{
  "num_hidden_layers": 12,
  "norm_eps": 1e-06,
  "init": "normal",
  "schedule": "cos"
}
Each number is 500 + 40 x the weight over the matrix's rms, rounded and kept within 0 to 999. Layers, rows and columns count from 0. Numbers have three digits each.

# up: layer 7 MLP up, 4608x768, rms 0.0281, rows 542-641, columns 384-447
# down: layer 7 MLP down (transposed), 4608x768, rms 0.0256, rows 542-641, columns 384-447
up542:434470438545418519508477588531536487506519527510439525469546502549527516386501569555594547443564533519519582578499533477471543531476545525478521482513513469446487545524525518578484469490531482
down542:562482549482511525509503457537482492539536498485658493500540553475472512511519435460434517512528487484468488481498475440513583502503534547495511477519594498479482441456520514493538562502522579
up543:511452547518502561578532515534466488525475441529542509487554456531487481511491501602473537474612510531484517494500496435573566489484510430433484516472474439560530592477440523546473444484500405
down543:504503443471478503490599494457437528452477527450471517526524484523529513504487498485512468544459465465508490535546508565410482511529470603495541465446509571511514447584497475550498511494579515
up544:442510467464452468431487520560439390534589456493576477455545500497503551495529518491621550510512554436531456554485516472516542524517548442526504491558524538494469553515512516516478584512367541
down544:507488496561472503453437464451500555510446514474540558526460488472463453480417429549414506431471493565489459453544489562538453462532488522459474506510509489434574489464473574541472496498485536
up545:471463515559514519462500523523483487522540465538482518508527498455558447510457544518497463491496515510489537531468476438519482543505460436469548444517509516449483490500505479491422538498496507
down545:532408495422503459466548400496549501522523422463528512570492574541492503449526500461547523548469489474542440519478489528495520524537469547521477516464513479544558505472501461486498525473579510
up546:503454500475364465421543477491475516494532576524445600473449551433523451534456494455537546463451533525598518483431474464466506588503516561487530513580482537547505538416543528439469537480487399
down546:489517502490529567500523490450536520515472478481461508495579506572441509539491548509511467481495477469488420526503536476490495496526473509468508500409498542468471468544540439515486470523505508
up547:505541496486464487465414579451537506506532448524516517467518570603541457498434527467575436472494521458486534486510543457453469477529558497481465549481458412562525521554498501441502508557443549
down547:513529509537481544471523479629484408437434505530570449467547452461579507548514495483595510512476458538543518579536490520483402498542535503519537436577484415551490562469493508449493446438490572
up548:497432548553447512451530434502507512494426410555528484530583539409460495521500478396519564449458448554523451449494447491475477487517552473490504476569442558541524505478508467450501474551465498
down548:504503485492485483425482556425493404450538523526438467467515499507547477466570545545433518549483507524504495498548481522501541475570497496477511554453483460594516517547420445518448469484546465
up549:466533521424450526509546455530518504446508539444394537499445529508419525505474554501541456438406535478528492507492472424500530537508541522429514536562554476505464527461457469500482489446411445
down549:570563527510462464439562444494581456426601525505478485424419493528558495527554515511545458501546579457521501488436422443477499534519479544470522501550481524457493531429470516575565526508477500
up550:496483482523543542478496479525508476551538538509499530557418513461501515491480505501445511458540532474469472487597536488480484482486465475456500518491538448539448588561510500497492466522549467
down550:491511487515471532497580515552476472461469496467479526510527506550516506480456492514497477508418505505469521502500467552565482524510531503476518558445480519468517448444479503500496536477499414
up551:517359514474443476468539436506457496491438427511481556450460556594516543461477543482509480455560542563500481473546484449504504517518532504442500505580463529524471497529436526489576496507455490
down551:511507518576492534490545527476538490447474541496493570391519464530452484479516463455438470501485484478570503513513443488554450496478493507571511439454487472430452496509523486507495485464581511
up552:523489449438506491495543549489387538490556447425481499549487445481504591511483512458453525502550544527511580501483533453508527489519420527453534495472570488527471537490486516478417498511522451
down552:431486601528504547462506516467531528434439539580515479570491531478469450512509496504533550590479481423420441533452524462522522502486511445546510425503540498539524493536571490471551463521505448
up553:484514532538509557544413496580498576504509471546505561470432446515509526465444472430528513498507554472507530538496469474497456487431530471472508457482458515532505491480456558540489473447475471
down553:489501483495549466498503518471547530447477537427488526501580542551428480421563512485487495481460463492511516501457562486535487514523507477470459489467495436494489497452500454485487526517515502
up554:512474483490485488442495500454493503430500477435531494528548521525519484508493595510482410530543460503522420529524566464560472536494484401539493490539521472520434565505535516493490550547455563
down554:512532548476466457407527526492486469524500468497444528507499545502505523517470446501498539449486535474495525446502473471495521544500479541417500554504481487473518546495486468484503553450551496
up555:465571506549501534496497474485494476555494506474531450440494481519498518445455483493476535424558585419547535562498457469543547514491533498487495505439436475460527516487514524496510530497486533
down555:588467534564488491503510483500550441484418438505425534535488491519546499467506567488479595594523459511478444496442506516446438568506487496561477431567586522460485435455559466442429529553566485
up556:478506506511446479562552581455583457512502451504512478485522541557485484511526550532517453519543492505533498446511523488478473559462567508514502509495472529450438520456492450466534503519543535
down556:482523522487522545461558540474469543475477500522494525501478567437466570515506464515493505494483513534560449516401476498491480463531450467508509477563487482463564454486511599461507509481536517
up557:546538526512504501520503489481420537451461447535546605549562499531550499482585510550481455556464486492471521502465396489467475524565421449516478476522513506500489453491478485491487527500561513
down557:444501515452487518502480493390513528495518541534458465496522513504455474521539524464527513495509468483490450456503540482474482499505561524467463478555455451466499514477476511551562553510493437
up558:471555443514496517519410529466578482525541471518573490488514455503510516558495468409481460529526492512454523580492431490504498505431480471462523431553549446534527502537477483486419523538527427
down558:491562544401490511499572448552445490509465496391428435532486543576491470479563506505525469472491456497466517442471528512485506471540536554536513594481467557508471419479519524521536532491458547
up559:552522525485485430478559507508478536517521547524486577574520546472488514462476613524523494489546580437529555468428522485518490508531483454511509432449472482533349526536543500533513491412531450
down559:475494460510462528547462472545455492547494539427557535439455449507494564522586505538532521552495502437479458521487522565494469470456481494490494532535514474509512427457599483534465572538485508
up560:532531507511511551517499462556488484502558535507500568485493504496508491425490529540442499507536448552508481455514439494477423505545545458490486431472541549497476544452582505469466516514491495
down560:510561530470495517506463452488557552453483429544478544500480566533440498498404498562456460464509453402441563494552588497518539489471446464520498460519466481459529502512452439504536455509499417
up561:433490539459498462517523501472498432461431441508477501510465504509406423563501514428465481554474418552487529400440493497496441519454467469535496489503478541551464570463561526486517538535527525
down561:558517484482488476523504455513568458440532541475592487447464498467593537439513498571503546506487542498482465528467497496443517452497549480526452526554526469507593488591492534478432407531425465
up562:561483529536458463544536478501531495547406428584568458501490469508484554430532564453534528489508505508507491568498505577440481469528531529455460492539513523556537535578542475498518507565546584
down562:454483491440511533440551529448443525454498523484510518511503524524428442487501457537503477509475483486461558438545488494520495519486490472495459501523522532518521532477478522495440547457528449
up563:531553536464528592563462519452533446462410448585417455455496513481565459473532494504495426595475530560494503440557505390409423525500539493515451540527524514441508492464541527475514507478505530
down563:499559429523542435521434571512445522542464499498482425570535518470474490552458490552508541479570483510556465523431478543498478491503496494538502480491550487467488491474545446481543502480471569
up564:523525457492418458541497485522449492529489436523505470517470474523558562487518574500608503449574503454593523482463475423476529555475502513510488515584444512505475550497475443533451578536467523
down564:528440516512526523535508605414496489478477460461470522437503484482443552500450497465480423514523521594417488530502529507499466513562517496492507494539606476371501502541522574555499518522471559
up565:477442542516445592584502447532531461497509547459507494438454490505505511478562442556501477523564582465528521527482528460507394537443545583516437506448500514437474505428507563419506492496485549
down565:506412511576515481426449540410436428597402448538560481491560503526513497541499499483468471542553606556535478574438538455533490551492512460485514555515590485539490493460440476427526461538523483
up566:440513577555538488513518422543543562528463456530504500487495540543532459503505456552480405544455506511447537571486497479466573488509490474530513426568592484487555570482471493489489593467508539
down566:513489453504586549501492521482572474513559514551539542586586466535410515497518570437490535569459471446604462562445567490613471524490489469478501495481465500530506484510528538529490380463478523
up567:485517448490443556510465494429473523472531498437537495450454523532454480550463558532530515470517484423452480549529441503491477452504502537462533412553511483490443490493427534528477540542480498
down567:411541472463498555530513543467500379529551431462474414494560496507503490499579423491556434465434600571581448450518527488485504542574557565538552620435417563523475504530489508524510515465508569
up568:564509464505482455464504516472533460520514495498558460551519463545433518511541470558513479503497495505588572472536541458419470513493575512430500486485488491549470466478466493534410444511470481
down568:548497530521490528462488510490525512445520443547493501531526504486535428461519555438474509520447553455502534553539527494505492493490480559534537486477493496486465461515502478490551483488517500
up569:514418451555476546425486506480573463518493543451440478491575523499404516519504520484596515576568477493521492511487458502473507553471536556464502502510488565503520454483490514537519492509427508
down569:489589416516498428490513413555438461400498520474504475443481493542570494499502538508510535509484460514565570475503519460542543454545476535550476524554520434564491506499499492498518545483535541
up570:459503512460446494445452564542521482398562467449469585504502486520501517528490449459547496574523464482507510518509483509504521538506538470486537501471430556576484506488523553486535574474544502
down570:548527568519446518565553415524611517483436506481518513455467476458515528531465524543490533512515564452508536542465472492475520466512547545508482491532463480463514495510492459555477470497514499
up571:481524493421468465509505467539472522478433464466545505518466479471550457480496492459476478508476541505533555570460491486506463458493494436492517450523578549587585459554484505530493472454507555
down571:426517584526510528552485522415495513445485534527546505460504507500459518469487463506507513538471484484533589458447487481489470473516565610517429520550450452478511516520515513534545562532498385
up572:508565540561521538569507484552501485454489573441548540488468444528452544484485508464475484552516556495546460540471450538533518514466493492521517547505548502535496484554497496475461498485481522
down572:476393481466507530474497464485486476534529476538422444516539464470503451542571446543566481477460503510492500497492568513481467477506571448496483441503450433464473494488503516535515514532548472
up573:474442450494468540495460508467430498544516465460494497499430507543506487558521589550476470482497472484467547532528546496485524511446431461470470455548530466472434544476556460513474557482531478
down573:556476466508482431513530417454533558505473562496509452512432524488480555473552500483460552484476549478545531520495531513467596500582525448515482468490567527501515476476509527510523511483448551
up574:446507541491524500631476453507476555502471488457509457453450485537490552540545438490543377493509480512539509536515452458520413497431504506512505510502410462545498523507484489508541511424496586
down574:544444490561473471457495519498513473544472476523507492497525508470486469503537481463492524527496528543505480500540533532489526467557475546504526477470570502414526511520545468508526481552525466
up575:546449500509446507549466474534474477442558612559561432457556536539508473425514476484589405545345549449600464533547475499527504572395518533502526536532435544457474514473474506426440618444520510
down575:427498482453523500404549451398509560496490524488401537537486580471433590407498466474540436502470446507400545479540488532435431548493456466509560534492529519452451537477538484526502503474507532
up576:450542515467439498590397504480486505497549469463483515442473494549518488508506499462587540536516485477522544505498536499496498480508526516489494486456485533557483461549458481483515554486514494
down576:490459421479578544417567465487472441488517540472533549463524498537539471526494487535467487475479494476487495480555432488552478499497521484573490567528489474521497505477513523506457536525498494
up577:532463538528526461460532525504476518509514487502584395462490466517466505485511563480426602523475564452485545530537556512463444491461546445557478396488502495465442509452566508608431489577492560
down577:564486535529484511462473556495532517503515482527463569562515581393467502484454463492477483548526451523454540484503526511527543513453473533537463558458453569550602509505460498467504523517470547
up578:488531494531457570445514499513509489514512560458502487416506453505498574497516541509438472479497593546491458465567551461454476553552564491569484484630521617494498546501486515472550418472474447
down578:524473533462494539522467479501506488541462492507526547473473425494538470445488491453435489511539531438494493455537512437571483537458514535498465451524433521489516490444526498486516476481525489
up579:470445475442468521524532450522513517549444478491535504541482434537481532420470415489452503429497532541478483468448481502526455569526456553522538533442503488479443530507530531457508412503533451
down579:542506495531495465491509513485508473447517505508471492454480555468543534497542582501528497541476546479508518537553501512532545466516528546501482498503543495514501464495458502516552551496448527
up580:483497569531454460451568494533422509476536500462580494419560545427476532541539436464501503494532474581532516509489476492478468484533476448588420457501498489520483534521547498438503506548598487
down580:523504529478538476428475533518492537445482454513463478550409500491480495505503506482524474592471422496509513448449484508483533532512518506477508503494464561495552533538474536489477503489443420
up581:511443417512502480517527482540539499482480537456533497523415415508445529486442580508487423527558554495474496438516559497543465472607575485452514520419497498486439529517509429551501537525529487
down581:424585524490480538531449427542511453504472500534469508453559550442492464535463493513492489487484448592513533469509550499543426464433477521505461570536484456480469442535480498524542437425527452
up582:492520445544539520547483494439475539516529536495540443532599496553446483578508594533499488510531521548555543524470561436509517506506550518477461510528541452565484501497550485471461608534506522
down582:429422470476477444516487456532511369475530509543469500450484549540534469498497473438523374477501504491498544476504442550438412513458548560526432564473533530500463427513427507482488495423483538
up583:526447556434528479561536497529493528472458466482459468416524450532516512398487479503620467529509528438581505540488447479513429493477547503459480455526438481507523488466501530497548504469516489
down583:459476496539476535462490438503529520523557449541583590558441490563491401482443486521570515478479442545471517484500503559485472536463547516509544499480395573395485539508513456426434547488428475
up584:505470545478511440502463511548547570556471486499529507446574554487462598563484557478540443537592466512522514436458490485487488468481424508486499492531509518477478493438489505512514495512530483
down584:498501443520520504524538482499498512514477490519483426517575451535526480462545398440547483450448520515512479482511560527474447500505555496472568534509525569496467523557496528457517498501532487
up585:471544459571563576594449455522501521506429465480577519511485487513448579454434486537509545580500510556500474498492502522511493467497528467477468499474494542474439522496471441545514535549451489
down585:524455551475444530418474506524468525539533505525499508548537492455547515553553532522498513496528498498549516494490587515505470501486462436483556510485440522517512495477421547509540480467485480
up586:511587512549474492547503439514488498472476466566521441409473469512584495484441505541539490581511502519492455519534429471496546428524573515489493520553467471524551533565490533462470493552508517
down586:463526492483550474450471522475457490496547504500461535491518553515439506489490532511516523499500470496525507447453535500466468498454571501522578526467498457514519419479553498483515487414525504
up587:550530518441499442444494518579495491479457489491547460486467520501526515508557523521475481493499574491610426444528502512482493490469525535459479533472414477520462489559502500529471484504538522
down587:519468542544535523510545504529486481520454480481479386518548467502465428450536497542474445525450525522411591482487587542496472489415498536534505485528429511436536528484431622520575491503500491
up588:534513518520480500558471479538457542498453505521521435451471479495524511479535487479510495489452498506499521528486412519448458473479461539505460454470508495540497494509480411517531460519524539
down588:459462486554470471493480528514513499542426447497535544498600512498512532468537457409558436529446404465541485506565478500533531509551490526586466429487513547511530518511579506527461472468465432
up589:528446513471475483464482431506501446504483488506483526516488416534554506515477453526460526472487519531539488507486469501521506497513491562469555499455426484504474559435493532536518441532497518
down589:440547478488482547519511492522502522523463515519485428512521535458520448467487517503598489552527461524488512509475506503458518520477562507492472495529513501501545503471518464457522519458439458
up590:489488484498508520504466410499432510466460518528530465499517453463531494540552543516596501576577512503528475480529484498502472573462450477557460468455518520514526478518513495495441468500423448
down590:512528529490543534479517523491570492566516493481482584428521440554508481477468491488479531441479561553513509525456551492459519442489567473538466520505475475503476501484513492540494519536512574
up591:568464594557442511503524476535496524492480485557482460477463507506527515463480499548517474481451576584559512527460495525426489564488517446500472514576445515505604540473495512459561441506526488
down591:494505461524567476477423497524466506508567530468481556473491594442480547546526514486464580546533476497493485444485509471562548454481449504466456515548498556453452429499533545461498568558464469
up592:486465549508479658526548509489455492527537457520497472488491546495518475506507496563526550467456455513505481486514489490423501558416484534522472455510458493504505537500497476491511490501454479
down592:475578494476562447455518443551496405451531532454456525466472473481434473471488468545461547479431547576387510511485526523455494610467506394545421549507485477497495479540481462472502518498423584
up593:449535448474466479474522444512473470441507447556576532489510569562495513503538444521539496464590543468519408469455461433430414481514500416487555489480531435498492503557459545539477521517444525
down593:474527559515489414496498495543601513432485502485562469507524514525445509511487517489444561483455424500529512585555492507531510476540559554472595451531541543480507538472523532526459462525519447
up594:414467500502479542507526496454467441453448531495531472528503483493506480545457500508533453527558503408542554538436420504453473505495489476454533536542536487470526491494464483524503476577490486
down594:519479517491532493471480492509489552512521510449448534472513476514488484484484513507479421466527473573461530437502528541511468467546515542594466472502431534551474459537511474478508504486538531
up595:433501462574458543508502515563469518497488584507528513486490479533503499438457521508448528477473508494538507512561493526420534532476512512577520449512501511424483517479498509508521481514516569
down595:562478515463480462395444477483506482474489455482496589501512548473568508434498539468470505501482505545482527456506438476491442547462454488539489490470503507532525449456440566498516529526563526
up596:471487525455511453460499494511557539474515461556438515531405521527525465526534520495630476531500519478519418477502494449486530421458486570553495459490459535471542505476504504490510568490436488
down596:493457568543444477464524476508534523569535488512492490497534544512486502414513585458469533437573473408505518441520538547534506484495473500640459494483471512452451501483554486430532506523554412
up597:438473499488500502462476548537515470533419477533548532518449485457552450536527489432458493539463496460435535478552491551503545535493478492528272435434528497511493542429540559441506465514441565
down597:557507487506521570548582486491494504463545476470493530485568499507493517487451494523499524512545528526571494552479476460417491561543466486438594464579433539534518477523478538515490487471531471
up598:494488437414480590461547526447501516458447543485484496548499521471466480482506561500500516468482454496458523480485470417401497531480542462471417490530480527512506475414576516521457492553482523
down598:484505506510545476504470523505456428496572488485515492483443494565447506397444420543542542493594530440552478498542489556572517479467467453514472490530461499473505540490516498500559457548507531
up599:456515517505473559489485467467534540463558520557549472451503551476528454446525486568539434479467528519503542564513536542436457548523494523454431494487576471480530548540399504553511423501501493
down599:486424467575451540481521466550439540561539534453537520459494563443479452487533426487478500500548615389516501471513461465476467544495569470527500520555537429491493512526503464480527507529519534
up600:513504516479502524542536492484565524516506461551498476472553513484513531488493563517583509537525502524501487508482466529497521477467478534521431484552508484484549520465538494532484534437521487
down600:561529490590482519477521381524486455506416476477513510442494483498469418520500618486478435421447514539508478468479478502536550532543533568485457455505458454559504426552524530487506523583512521
up601:494483542439452579493422480440510485471479499561444468362490534489490521471429504558465526513482560511536524513525550484500503508482443554401489491488584529486460552493461456536469483465491475
down601:401568484587503524558530502597503506417531518414465517502496419481463504489519499570489487562481543524379542509482495500484501504571482542559490523536525517446478484469562587503521580558461537
up602:552583511431456501446458545512512528508485516462475489473522520509486446515556510503501435509443469455519522542488481415503507568491517463464424539523518496511494539540461533549525578574521457
down602:515476514477450558484462549445560552607536503539471512502527493455495584395403561486528433500556490492506513533555520564537511526505580486485482453474491519461436477527484462481477510467566487
up603:572451492555468525582452493477505476553464491491494562519538497536475559512467487479474455480476505528545507492535499479500486543509502519489467485543461544503451482524556549485489476501464509
down603:472540484439538401425499455515490492501506458485497505483436548483500472510493494526500514528517503456493504537498496466422530519502490494479481553559521502458537523448470421531435492571540468
up604:522504490563469543547541455518540508532427573464451454476535547537549444507482524522467529511477481512487507538534519574460533518578432526566477519553588600469512523416506426575474542518509537
down604:551478544473541496496480468480478460515547489495447476511479483422505522526542517503611564443533475512505483490469516477530522503558533526468542527476476431449478488554434495494481502483483510
up605:483490480513502476471473485474453538433521528582620471541481474589475492495506545474444503458507522519452485493439529502463461524484441457449517536522544493417452522538470522516424506487475468
down605:476512580510437458456484507431521525530553540431480534493502523485482500481486499506501520520510501503607549498504506443524473541530541465420467543509425484475501510527525550521473485496498525
up606:517539518486484476479517511487423513524457426467466547482434395464516525475534531527460477515499557475506500557484453443470478485449475481502475543547553535537465537430504546457552483537534483
down606:516422520450461493537418511499570486487552484508575390502466569589504523499564458516587451629492555498491475506501547532635538510538505499421462488468466553478586490529498466533480509470471506
up607:516410482463458552541452513457562555457502490536365450437540537505480493470510495472507540506513546567541424456523569491480424449499529469508484519529496561543509452537545476491560492516483568
down607:520489402501529446494454468455579448520494496512511508511491447432510505522480501480508495435454476444454492512510540516565498488467438425596473493507482552503465509448457516476470473527602506
up608:465442508456494517539553506510529455513481525474511538510477506501444458469496452425522485524485511517465543488485466504594479572535538546539512547542465490526543513568507501434502514485459474
down608:536485439512501501519551567489519570510497595446484436418541558514547523478511550604505547562527460498404461503463480542475513489455445485513469489456542489455465522526554527422511507547546552
up609:469508537527457489535505479417394496499525563499463427438477562498492531532559574470512448506450589490508475513447550470545491521518451523488494438457577447446440531550523462523478508464437521
down609:475530428524461536419505511403476452530487523521485538459481440423533550475533513554481487480515503574446542532598420544490547499471559580529544568480500548400451504433486488540495464479535486
up610:431569507485493516521527505472532479480524538479468490455452441481496536527447507549495553513490468556441534496399481508493480468527472518487535511571511445538502482493482510493475497499492487
down610:562414502497539468495476530560475459524516425543563485478547518477487481507526501508496467541511515473531510527511490562581522499447518467409453435456497496458505477535478505449528498519522538
up611:542587497518495532492507484479551483524453496456473517489542509463421500431514485453456458545470495483484528494452538485523484503513503557553529479466560552488449471515603441499533528470510515
down611:484538525531470471495494515474562577465451527511492520488489516519556542538431568545484497454468475533518452465523518468512509442475464453472417507536485426555554536488418450454475512558567485
up612:509533468517475563513497492510453531440434441496492466510449521420573576511450525494528479473477551474521515471449511487534533495464517579506515519455482518512475563516461434497533547516499536
down612:523448508527589451500471573517463520524494452580475515479553472457485462501486430489493499544473498553491455608545479509510465444532530458506489549506486410544471506475500485523438479499487534
up613:487496527477520513560465510507430479509563472469510423438526447496460535512546479467524492466491504470530520474519474541474486452414484494491435520543465505489501536522532507516532517511498545
down613:504492539498442513516493502472535505516437483520489477445510476460524473474529514505484526555478508493477504545488569505472499496560496514542537517461504469501478457529543479521566464527464471
up614:492510540518452466477447450450536505547494529504494487499544442487422507493530469495492485490575523488472436516561564487485521497461533476487501528450507537427468479486526499500465496564455527
down614:515488447462437558455470409527566511476450530550501536403452546482509423491459477463499515448457468485449498395465460457426423500570606501525534472518470513459437512463472535517506423437516472
up615:469521507518515500441537553501550511516561507427587568524554499548420413502441525453486499483464469409485535507488459459528471519527559551506501505513498509438484437498508523546487573509451497
down615:519492510455487467513525489510507432489476528531514452515466572483487530480549503466493531545521511587493486531530515517384470497539486487553497472522530583443480495508518487445518464462561531
up616:510490490460394477512501452519535571453451502442471500525397473467487486420507522508523516516448448535519490491488545523543456473504509420538503526502451465470503569453528488482433434600577514
down616:448476498461538576447531451457490450499551482476500486492508505464493467485517499479458481494449553519456607553607434590497552510474474548460484482529554505565455406514508515477473534428517526
up617:520518510512487468514482512490514521564473475543538524572490549459540473443516543429461594499485513502517491551499503522477507500472477473476529502463491528511478542541510473513505454519513519
down617:536524545500522472475528524535438483537533487526506509507492461528514543489476471532582497490539460451497529487555488545568531507468509487489487494501455500519536444452502505463508516535508528
up618:488557546425519521491436504523521441427539526501547427468521539494498494486467511512523422503542500478494470498466534522538536480509482517520500438491547512495548599424550469521526506492463512
down618:502512539519451511548492544493516491536427431483471508501542456498510524436489487488502545479528476491443503507523479482479485474489546436458475542593505563558469481549545446423507479563445469
up619:506558471532498477475455510473514528469485545466556537582513549511520554496440470419441468489525548547510518487525590462426526481518544503444505465532540480523445542479464514489452514508458521
down619:444469536509506506521525486504507450521535493475446453423518471505516416490518567459516492530443530511532441470432484476559521531482520477539501507477524518485555489516467532487496423513463433
up620:542517473511475455446494493480543516549565508526510475491441605521495420491523549555479521462477526459502473519573497468467576535513539510431508485500530529479478493503480529522443544476467406
down620:524524499520542501439448477499462476506501455509468513415536460480477520471555514535537461505531471454500526467518477517513499502487461532604432561461509462604472499557506501500520450529531542
up621:584480534533535516532511413450503511533484481483478492477467495566481479433523547530505503505523463504510497497540537527483492528486519511436389494426542462454448516535525454528523553435536490
down621:453461572492478478453549527523528497542501475551499477455474505509512498506548492462529482467498493459427391520510480481451471501520523532590524526566559534579502456523518507526501447546477500
up622:478499491514546453470557515516462523506502573454458514506546540521465447466442512503444492439502451538436443476451562465415425521512456507456543538492540518526489529518505467532467474474526430
down622:495555445535468512550519426451508589517460472521515572496491528520552552531466473481475529497442559446532529522552441468478551510490479584509491461511561515510472521467455518552575493510465499
up623:480531485508441514470486529555480494522534401531552460472493466515533541530492525514477526508517451427475509492508443461538465527490456448597347447511476444523464532528512535424465547495479494
down623:478548509504537551548486502460429561433522530483493559472524528452441539413487513557502448498544513545509521577541506529575477553495564562436520537507527575562537506527490543519465485523527566
up624:447535459514488523493431529480515567433440438436440566481489431532462480539547512574521490473526609522514492528530502521556455530543509492483504467531475464480445459521534499503518518494518419
down624:485517498512556488502528573575497506527539519487470468467502516508531419500492540435463544524487478477429443526500463491585449492464567458564517524522454475492518502502469372444453479552484554
up625:584500494496517538436528517496508519466515484500522518446465439514410484461411446509500458582420455496498479534460437501478488473483533481489459535507450495487464542543496449487474530475516459
down625:442484525504499530569458484467506486485465553506479525485543572469525588443487545512485543484580537489514488477511523507496465497444452520464437467547531513528483534467501485549490500546524484
up626:496462527483478509491514430544517516528538468484452515542495495521439571502471535482530537523487483513528470542509489470486473448470558462552495558487510513508458567507448512557460518542591457
down626:480465523428535519506505510493493475469432508567565451454534541565548417450473462504573433454468498512510549511524482505505487504537500502421437462513509479501513515467506490468514471517456491
up627:500469504459455539494522419460545497517542496505511501462494453522566520456596454562541503581457522480461479590519481489491499499508487463488540437482451517484563502443467450550493518460579528
down627:491591480522506460488463471552421350489473474520472401489597527547408492556509542567457470508464481543538531501491504484502529455456537515494536524534508448554459530484457502479523509502516511
up628:431457485460482453475526503529570487451491489491483453510495493538568568457528544486637529449479589573477507491558593488456511508477502506491524531571490482539511576429477478425445529530492513
down628:522515505541567419506519511464517541539475414488450541518424471486528527460522504499570480572549454441437504531566492524499491545465460461434519446536508518603614526535581429429560488458460499
up629:477496506445461516503517496530544477531527503487529524531498497542519516490523523449475536492522548496468491533514487481520489535561502461480529490472412451471561571503488548510503544508507525
down629:581495542481521508432411499524502524504416485541443497569488498469506476541436473543491397491472488508459507511505473523449443474465438497525543515475558488512487490497515493447452522448547510
up630:528525581426500456519524549520538543538528460498548499457460589546506556460522590502565476528552521426470490486531439496527524507532506517447455465523435448539500553520474542522529501551489505
down630:488481503504545512463473515484399453477479416420523460470493515476411520503518541485515472453446469461438531557529584476480485452593583530510536514459456530523503526539514506537560527530486486
up631:473430552449464559474477404456463497532482521504533492509463577530443560492570539476571496527519577497507538586501518485543510460474494504519465477542446486539529468490529543530491579473425464
down631:538498447546423477475520560534532564443476534463462503477427467546561433540488588533429434522543495528514504554534510495443525516524530531506501535502478541519470540562446482448490457515495493
up632:485485493484482474530445489445559564518531476541490489487458437552475418526556537480555465591462611518545505558473433496519466514414524533517487467477452524532513492452468497486486556542456545
down632:502464441584464484402537479493501568470450484522507400449512535479514436433494483584465530483572479457562554452523514445493460495543493529476535509477483571507518543557480549523486571481601493
up633:519498474530563545549518501438416467520532549454489522522534486537444551478506545490511494512472510397574496510522572539513436495552496481499512516473591471534441483522520477516444462549502438
down633:498556520455493443481500447442497485518515398487441468478496503465535441477540512510518500444604464502541464535493549433479531512589501511475501541478489491560482490526475563522493536456470511
up634:529476509476531510450432473512582437462507408492482475500535524502549562527458488470482518575504543542493546507525518586563539472474460488495444462477526464463569566419497480595499496558520529
down634:507492503499416467482487534420485537566403622526539577501499545446551501476531515439458506473548464491469432566475446544503509514494464489511519471543466485501508441520542490478535479478515427
up635:537446493515517472536568528453525520531498498520542498464481534565483490527455535487450436477491518463490563505541541449535553498460534476489430455486535491408486534504561499475469540577479512
down635:517514520494524498450437492459464476518496476458464513514560462402534520520561479539530492519553503450490463506562467499532538480537481527492472494520526534535478529481521543513549466463537560
up636:462453498555441478508560546500557517489461449464523479482543411568432469439571500520438563472498529535530528472539562468484431563510491425509562525522541529470507461490529518436523489483410467
down636:492482522508484479508509491476543527521427483452538506522458484535582555498507458455550504499546455525548515527471441524460439547508509519460507493582522501473472485491532477531448526499508465
up637:511507525506551532543498492423472494412447471504522558511497516501499406521497508505515551550507494416487497575467565410476589560507534522490474450497529508539538469427481497479498460507508432
down637:449465473488489524486523511550425488539501458530444421517494415523489470505434489518524462448466504525531521465514470567491489430477424446537441492468479476507530517551537484531479512530450579
up638:499453518435538545579464489475511491501509499453451470515491524518498551506436510507443486539484495524507487480559494467480492427471523506505560477498464476549509505526520525463522490483516535
down638:509503484511504513487523496495499465521520451484508495481527513425495494496488480519575451471470472487509548533488501473489524504493530510520543517514503556488497499535505448522489534500496485
up639:414447584481538556453560564456553528475495448514566524434591462480503551441565544554571543541541497441548501568520479540489514506439589537447525446516421481496492486454412469499451607602493473
down639:529563510497555535448534386541465577475544436430483534478523506553334523527508565458498496475520437468478454447489468375456499529535475544555512495496552463522485506501506524399480458477424567
up640:500430498518529427483552522536546545512549516444528469481486473525420529551474449537539498473515477495554479548549529418482466480446500494472501475511506572505530502459582489407467592515467585
down640:531516509511461465510440517563484501448409495472441445471510566494479556506513516469491503506480445429454567493478509503484499498483544509527485491466545483542444536577511522449454447518601511
up641:484520546478541495515517465524426508432500505516449568502448524549468538515520515514474447455512536467464476451498452508494475531469482451522509493551540485446478482458536474471544521478476441
down641:491573457499475520497453546459520533519535442506529457513476475457528505435474470538506545531498515512534487529512542454564522493483545479522488443514464481534454505494499431486527444488480481